config = dict(
    num_hidden_layers=12,
    num_key_value_heads=6,
    norm_eps=1e-05,
    positions='rope',
    rope_theta=10000.0,
    attn_scale=0.125,
    bias='qkv',
    init='normal',
    lr_mult_qkv=0.5,
    beta1=0.95,
    lr_head=0.00627,
    warmup_steps=200,
    decay_fraction=0.916,
    final_lr_fraction=0.0,
    max_steps=5333,
)
Each number is 500 + 40 x the weight over its row's rms, rounded and kept within 0 to 999. Layers, rows and columns count from 0. Numbers have three digits each. The size before them is the row's rms in percent of the matrix's.

# o: layer 7 attention output (transposed), 384x384, rms 0.0995, rows 350-381, columns 192-287
# v: layer 7 attention value, 384x384, rms 0.0594, rows 351-382, columns 192-287
o350 108:455521497507491520526570477490489448537506523453512450477529547495523560552534466460592528485538482485491452436442484478511542505479538452479469519555437540445459421517522517498453537439529392455527429505469509519442482466494508508556527514427528488473547476538506573536570479502546444565
v351 104:554528443440519391511490552546466550425489473482501481505515474560513455560501494474433484446458497531566514465511471506491584498501446434491543519486539435459494508467481490455512517557526473524496554521530494535474497487467440524418567500521486473519539474462502543513449566467502531491
o351 103:455559502548448580466520454463527495559473596516461468502461508483476551393425439422619431503535455500474493507460573515533554544481583503461512511500427519465453504571482501509534499478495536501496476545435484469523487495495528458545480514485529523529454488517486489506567500517463483531
v352 104:533483507522496551514448380484471498493544526496523484582471527462523561453554557502463502516474505509516489468489485526458472476499525520562470513505441472507510529501577464398502427477495525425531507522453519509514490530559513477472523563525441520519519458486509542437433527489529512522
o352 107:491482513476498483501519552505521451472453455505457504405491481527467492482510417436498512465525468443474474514495562493506551523546478530501480500512510469560529461474491473484569595516532507592486478463512470501471556460466505463469538467486524550483509485522470535528577473535537512517
v353 111:534435473510490486519556467521466546458481477520526545481508527494515480501542468490476499525483487469494574493517434596488467500500476562475552590506471605499484442513537551500488531454555472428496464470511519459450578523520462519483483423473485553548490504475423439493460540473503445493
o353 108:472537549495605461497434526491503450522561515508512499523579494487462522521434562555534468506505457469496452494422537477431539487524534460520516439522496452538503526555529483475498456525475492554457444571460501507537433484527496551516528549514465495473456477481542554477538508524513543496
v354 113:523483515446478528472405534457542570491550444490508496512526461468466483481424496461430514516587487404531497498464530497529553507542502460544490483434439430485533513545532465555526431529517488546514475473484528486579489579484538514502593544482472514535479561492528499502486607553451547497
o354 107:494467497479479495476552535529462472451494541499494413508448497540537567502553519435519505474409521488537527476541481545483537409462516513553541493533499537493517543422442500471524567505494542504520535497479478489412483575501462462519476484502488490526502469449529483570529536534550498470
v355 105:572509567524457455528466564523442553520533477454452530468509588566532436527520446536511513495509438535437495456501524496501478559451510481492497404489557459526522480493522499441508494505477477542488476517450491470522488469489518545567488425538535534508526464573539512498444533438602485480
o355 106:483568490555487537480488431440450543448456518451525429525521500499447600465485551496543464475578536511587546527481550448540468417527493508431530557546484514457480437583463480536401494513455479462514492481566505470420507484509553514495467585490568470480528526529478518489566441485425479512
v356 109:475462498492478581537497501497578454588455513510500444452501504514359528491515538460411485508517503526533496487414503467523425503509497552524488470510480481537428417485455471490490493523515531528535429555500509505499560495492429471444570517463433484527456513410573498482452419452457542561
o356 109:448522524534480441486496450484439540481556471520505519500504524523525456493490559513627509454503491516477473540570517533505502478533533474566527518502472500498489591533563531513509510482507516428476515394496544526470445493571512488563358445545533537450514460561507484505541478452444460416
v357 109:506475474447428519524518498539472506522522464421473585534510498619450541493475531514524435508461572472434420518468411386483501465496445532482416495521482445489425431531551558469539547464520516551427466482506525486561520398492497487482528460514559521518459552553447501496454491499469529500
o357 105:423503533478416464516497467471530525524505443524504478494473523499483533423556456500435554453462540443490585548549567549499445573489524444557586489514485509471500498528496503566439477437478529425571520531467448518519477596499486553540452521482446494481496482413538490458503530554546539582
v358 111:512483544560437553521488500493524517534464432598482550535528554479442481547527478537597472525463433487418469482503519533518521449486495474485485451557531509495448489423534497555534540484523500567473537498587517522544544491406529509520491525465522436564467494563569486509454537471446501479
o358 106:496536553438519496473470581513493442490518520472563418476535471441548540446460520473448524431511565526480473481504446458524482556465530531477523541494487545454493492592491446495528419494531537478499504532496466485542542536535468485517466427534497466515590458418465509429465425481476575458
v359 110:501488529547566535513477495491473505530484518564478458625532455518391516472526494474479468531488525500463473504422439469496531471431488475547491544511508489457528523519519531463489489448506543517497544456501431503502488531503537488449487545529439475458498509561501512488470540516472520494
o359 111:459516482470508516503556487473557497509510500395558566404506509446606526509519447504483496453544520547521510527524489512550490563506485505483485489478533492495524512488455518561579493528463522493444491515509534543478566447508465530472466422440522546555514452524545493499545565570439571466
v360 104:529530501506540452502515472450534462562476464548488501518422464554527514553488388577466516446501514494586476558446522425477469525540537535546489507521481510450443493478474560498543492425470473465472487469489482508582538488509414494536448542425523579490510483528529550520500389516563507478
o360 104:514472525506492529500481551567525493561460510477534520510530491453424502511517528439482465522551507438424505503571442510525484501559500449469507495469518462517512583486563474502501589540498523551537526483471530579439460475519622497498479495563532501495507465483514485469449634450458496550
v361 108:499439471431502460507428468482488469508469570534502495503547496566493514546495554520489479505500477541501453540548513424514543524497509523529528435420532432508565436488500540450473500475425464461509528541449556494487515467529565505507556515570501542478510464456504450521543463554487525503
o361 107:492496492512533559485555521518532486400537500442493460538508467462473426506463483552522416492448502531509566517474525509515527482418503496512505510575445539515461588490488505465462526474520511596455505458514444520493492500572458536508464449494451473418503492543499530477517479438568475522
v362 103:474566471547556494526485466463491475486496518529492449472445520459441527395512515509441493516492551494520464524458540470460583499480494393523500538492496513475501509502544498500529522497391573467524492545520521468549552511481507473479542488459476519584559546467445436483551491475546537470
o362 103:440478510444478532440499550458485531477474458552495530461562478497561470546546484475525559428512454512455562394487515480530502483531545479520488466495529406524549516456501480556430532521508487462503573473573525440483459505521506524536491536485574538443495475534513549581467531474508502527
v363 105:479479484489439421480490499556507475611460525487462456458538532436510435526441464438512440465515478520402506506468487449544522504452486508542461554495544498484534505519591515480432503416456540518522459484508487529410486506537618460498552429515480532501468616444406435464494467487457508454
o363 104:486494504465581582533494506460497525493500430498466561517524451503541484481515491619513511562512469470559513486448543583469484523519545458540512461511525484451477497492502504499506525527538503432458513532525498505492482510516437471527461502542534456526531487510564565480496540429528494515
v364 110:543469443482516481474528499532468521476453578503513496447498507505480489526496518490506503446533437509565548563487523508519433466434573487472500574514436506591523482476491470465414578484425478543557483465512549549421432583490532484439452494483488492520461510502461501489478421488478522563
o364 108:472514549428526533450515475529462488496545458562522482515456540494557585523485482485398461549505542496412516487538414502504576520549496472530451479506453468392501496502500524520550513524547503517475550497533543446541519489498454503484568513501458524475602448504449517473505575524439422455
v365 113:548505487524487505509515453505531553510494478488559481437469581477451502516513566441556490541454534559462526494489549500546522505535536456537450481550495550477564435476542522504529488413488473447535475543426530509523482538518513526559489446517528499529430494466554469475474447487468522541
o365 109:430460518447572492484470591487492530527517513493565457515511496472482553560544417531445482491634549462532495480482487563485505473585495485514538537596469500571513523452455432531521511513490492513491527537570474590539509495475469438466454578510499450490447486569516514479472615493498486556
v366 107:522483489468555515529514575523530537472518483528496460525435572532508532477491487448489496496497511502526427470535446431508557494507443498501560435468437513511495500514483495510489520466476529390519540549501414480469509546492568448533392497490443465485493459485480537494518479529553452493
o366 106:517518505572475379534473535464505521462470529470459437467525501438527533471511565509515463481410496474460512552477535513541494510495483487528451557543534500478488497450495548500529509483531487593469533537499494538428512454419523454443543480542508557462512565469503439520562604500478529575
v367 107:591541482509489482441368461505485495565444476495526532486513495486524516579546476484488548430552482455530450522403485602528487491450509486473530398515529478472463451476488478512524541548516503499543480517498463535443447403485490423556439513531498548468523494524430568510484531477471572497
o367 104:415481506503496509540546578486442499469561473501549518462514535464452517476465510512567491510479421536484521520554527487560467469554468544511501546483511553497518547525513490513447467487493450490487477497466554482560519564551466520421519557507485461516530495462547438474497414569486479502
v368 106:423457481512501525513521520457501461465539596489509496492531429485472490482519469410495501448536542456548454555537515537469498561491521563496502446527494545476513429448494503569475439502442530479443511519431501506476539472412529468582524551453482509474503546507463427540418571424579522489
o368 106:485521490478472559587472491600502469435487443564516524487526527524579466552423429530525507503460471508416537529430499512488480437488445468494524526507473557538498516488537430526498497403503482519536479502526485614479498473614528553488509456470485456567464499475490582522522439524454448500
v369 105:469458545538493607527438455519407443550478451482493492475528491442486562515565491541532507500516525510559496503510515442489512435498525526502482472534547491507553496514497466425523519492451414455528436629477492450535466507438488477555421500535448537557433469482505558506529490481511486508
o369 106:517496509492491493482558539489591428562555482459470506475521542487469462465535497491450506451466525546555486559542483551505577487484453472507417492432481511520512450574438478525465542491586465562495536452542533489467507465569585513466521469446496474479514502573462501478503524469527488557
v370 109:521469567474483548524453480475486547484494523480482540525512510500403535496478456479461481475555511509472461493423462506498508462513535439474477584393455539528444537439547437503538525438506485533607554517507490599450555528502545515516487466587475500525517532446407457490481413499489519517
o370 107:478571428501479481479540487482512446513514506537469536499526449584593501558502522505503475527444491503577553509545496467432490513448531467481564503575491459492550404494451482443497459483566561505424506475528561441575451509504516513527474505416548516514504520512535500550456538476442523608
v371 108:495439474532514591445517483581467498510511486500469447438468463436453422492414495539496531500433557506518535571509464450540441505480480465509562542548505511512535598457517519487493491532460512530497493536513514509592476518534514467551533554523534506539504488468518493529472526485519466500
o371 107:495512473458447482495445461423508495489548509529571543600542517505577509422579462480446469468499472510467442490510529493515611549514523534482439443462506524479469445504531489510467567480484542523507493485453441592432502508497427484542455516450489510543511547501531517495487502554538536488
v372 106:455535473525498486521481497505416501500492466521458500493552486560494488472477535443515494470553523477513437513410529439488525479463551545488538557492476483538571557480456524537485540550523452531449511524541473440531486500428519539430550533482534470505454448555559478497509578476457517448
o372 107:533494575460545534508510527498534511462530532486542395482425495485463430468525499534463479493507442509521591506542535531566528494507471420489450498539536473523443497531488500499563518476505521427568522512479438484484448433533517481577506557528483537525563537462490558443534487529512429498
v373 108:493525482392487437464465449579491474552453497529444481520457441469447488534545413489461484590486502570458469509447500492568473595476485478488506552514550500493492453477498545461547462474532545454474504557551507561539492543463515468559532497452507510519521518504517528460537523467480512516
o373 103:488515460544527540543543540522521561426567513555471555493567493488514487488469595450458481514491504502523535556504429523505529443503482520502601429511517436496532496531500399522432504502503486520522450479482506456465484401591460495436459445554518569481561504492487463508468505559469448448
v374 107:492496491515461484516489464496513535516467570479435502560445470504434447518528535529497488549491458504533512529477482528502542490433480535521450485504549473583513535507505465497462540546531506418461518500472513483513515485501533462499440527557518492494537467467537403478545440516510499485
o374 105:531516529521516473458539518498460454525485493499483486451513487470454500491446472539494519474507512570442480429531500523521462570573468435547526496498449477429498481472467531555512443575495477541507559540570391491536459542537485475498496484504546532524526514500496558471486528471503445595
v375 104:499409473530492555502528499508520580521492522479461552500527467461498475495512524553460572491535467506411463520496517508408534537451481541476520456454576503511515511517564554527499499469525513448452505543462471506530536517455489520496447503501493503433554524474491532488533517483536511553
o375 103:447501533473494496499480449492553426492520457482492561527511585500498471490546544489591472520440540453555567448458492545471513483498468430541540533514488511503507444487466446485503510577458468538547496447556535472515437467532563420448560501423478465597558457528520547535497498559538506507
v376 104:480511521502537505555492474470473496457473481434511535477458509542412430510446480516479496538477503521521470488438465470529520556386582513522534538486529480572464462509595536503472493478471491506512519421478513477486508481568401559547462453468484419520477567564516527449461526507506527543
o376 101:587535487510525466478525463516558546567480482566484549474453491487500511532560512477498465518500517457537423500514523496471503452565449441478478506459500483443508531436474445540526492564497493550493491566521468515521548488393406474466493495533513504445475437528464494498541421470496491461
v377 107:530439509473477514415527429462495469495495468455500444506529487528485390560527496442427503555521495491489495483491515510530546595448509506500493565515577475532505506557539504534441497483590422452480429568469438533465448507536455519537422531515548488435480547545493545658576478503503573517
o377 107:519480543500534468564465509510438549498582494516523521432481532492401594505497540496531512419496533479420566526537541521482467411506482492551506423468462564435521468424522519523521489483491549520492483540527497475564467448451552496456477516474473522524478457551495493411455457470524441516
v378 107:464462417459521488486539482512548522487496488561500483484503503570509460492547478461535479561488486485534486489475457475502534450499566513495554515528507417490495542489508489541482580471538444501530476485528511507483463432434549518468571444415575574486570523591505540446408517540508543459
o378 107:503553520495547438539526514495475541540473499420457469521455554504477479468427593500559523466496529446478487516557512488500561477425464420508427581480498506460525481526493437411539406534477532536523529558473506489562555536565472469552474554601506532540471487466517418494569500570435483498
v379 108:521451471530475455458529449536466569504511486484472535539525465489591479434519457477482579475557494496477499488547521563516520516551476548597499494444537532517476538471524504483504538501516405525507559529474534513502564500419484526565509513530491524522510523520576527519531492513451550463
o379 109:499553493553559481531533512437545476464504537553527523485484520504505554550472514482573528443430571544494537526459417501534505494463505475470441505539527482498466427496477507514470498557479513462502562506489503457461428478543492450480516483470503416420518445500446503511492397493540484509
v380 110:436578517497524459461538457523470556550522546498505439456447556374465450578536531488629515549491514395491497488514465432490478461531520487492478506572445500465552531476455508488487523516491471501446571558530495489509455427530465483445495506498516489526473479531452402479480494537458469529
o380 106:579431510539497511466547516532481459553422494453515500513526454564528541533436445512440587540547512572463515538508519542456515557512510532525421456468458537518478533461528524542430458490517565486531439481505533503449552521447496455495508541509479550479541529442533617524493525446484517414
v381 113:497432609512499441489460500516490493473495477512546442537528568488505490505387491539528519574507523518544482529471461487502508488469447444458501474459479474544513465495420505495513482479468477468477532463514513479486539540528601458601491557479483554535540422475428537516570536494453530499
o381 119:445535531502394522477545492547489490498503495505495499476490448520560482487521547480483502478534451510473484484516560493494466467533536524525478472516486524422480500484533534509512491554541503445438468569467483505483471472460376556458464451554461395450484591502559483540526476501476529480
v382 110:453503534491527452495514472473493571517560519518418578540507517518509554486529502451523454574513485495501546508512463524509531495489492488478534481529527489536486519479551497522434534534435472489480503519506514463508465512510503473480574568565601534520491507556535496559485459484425498539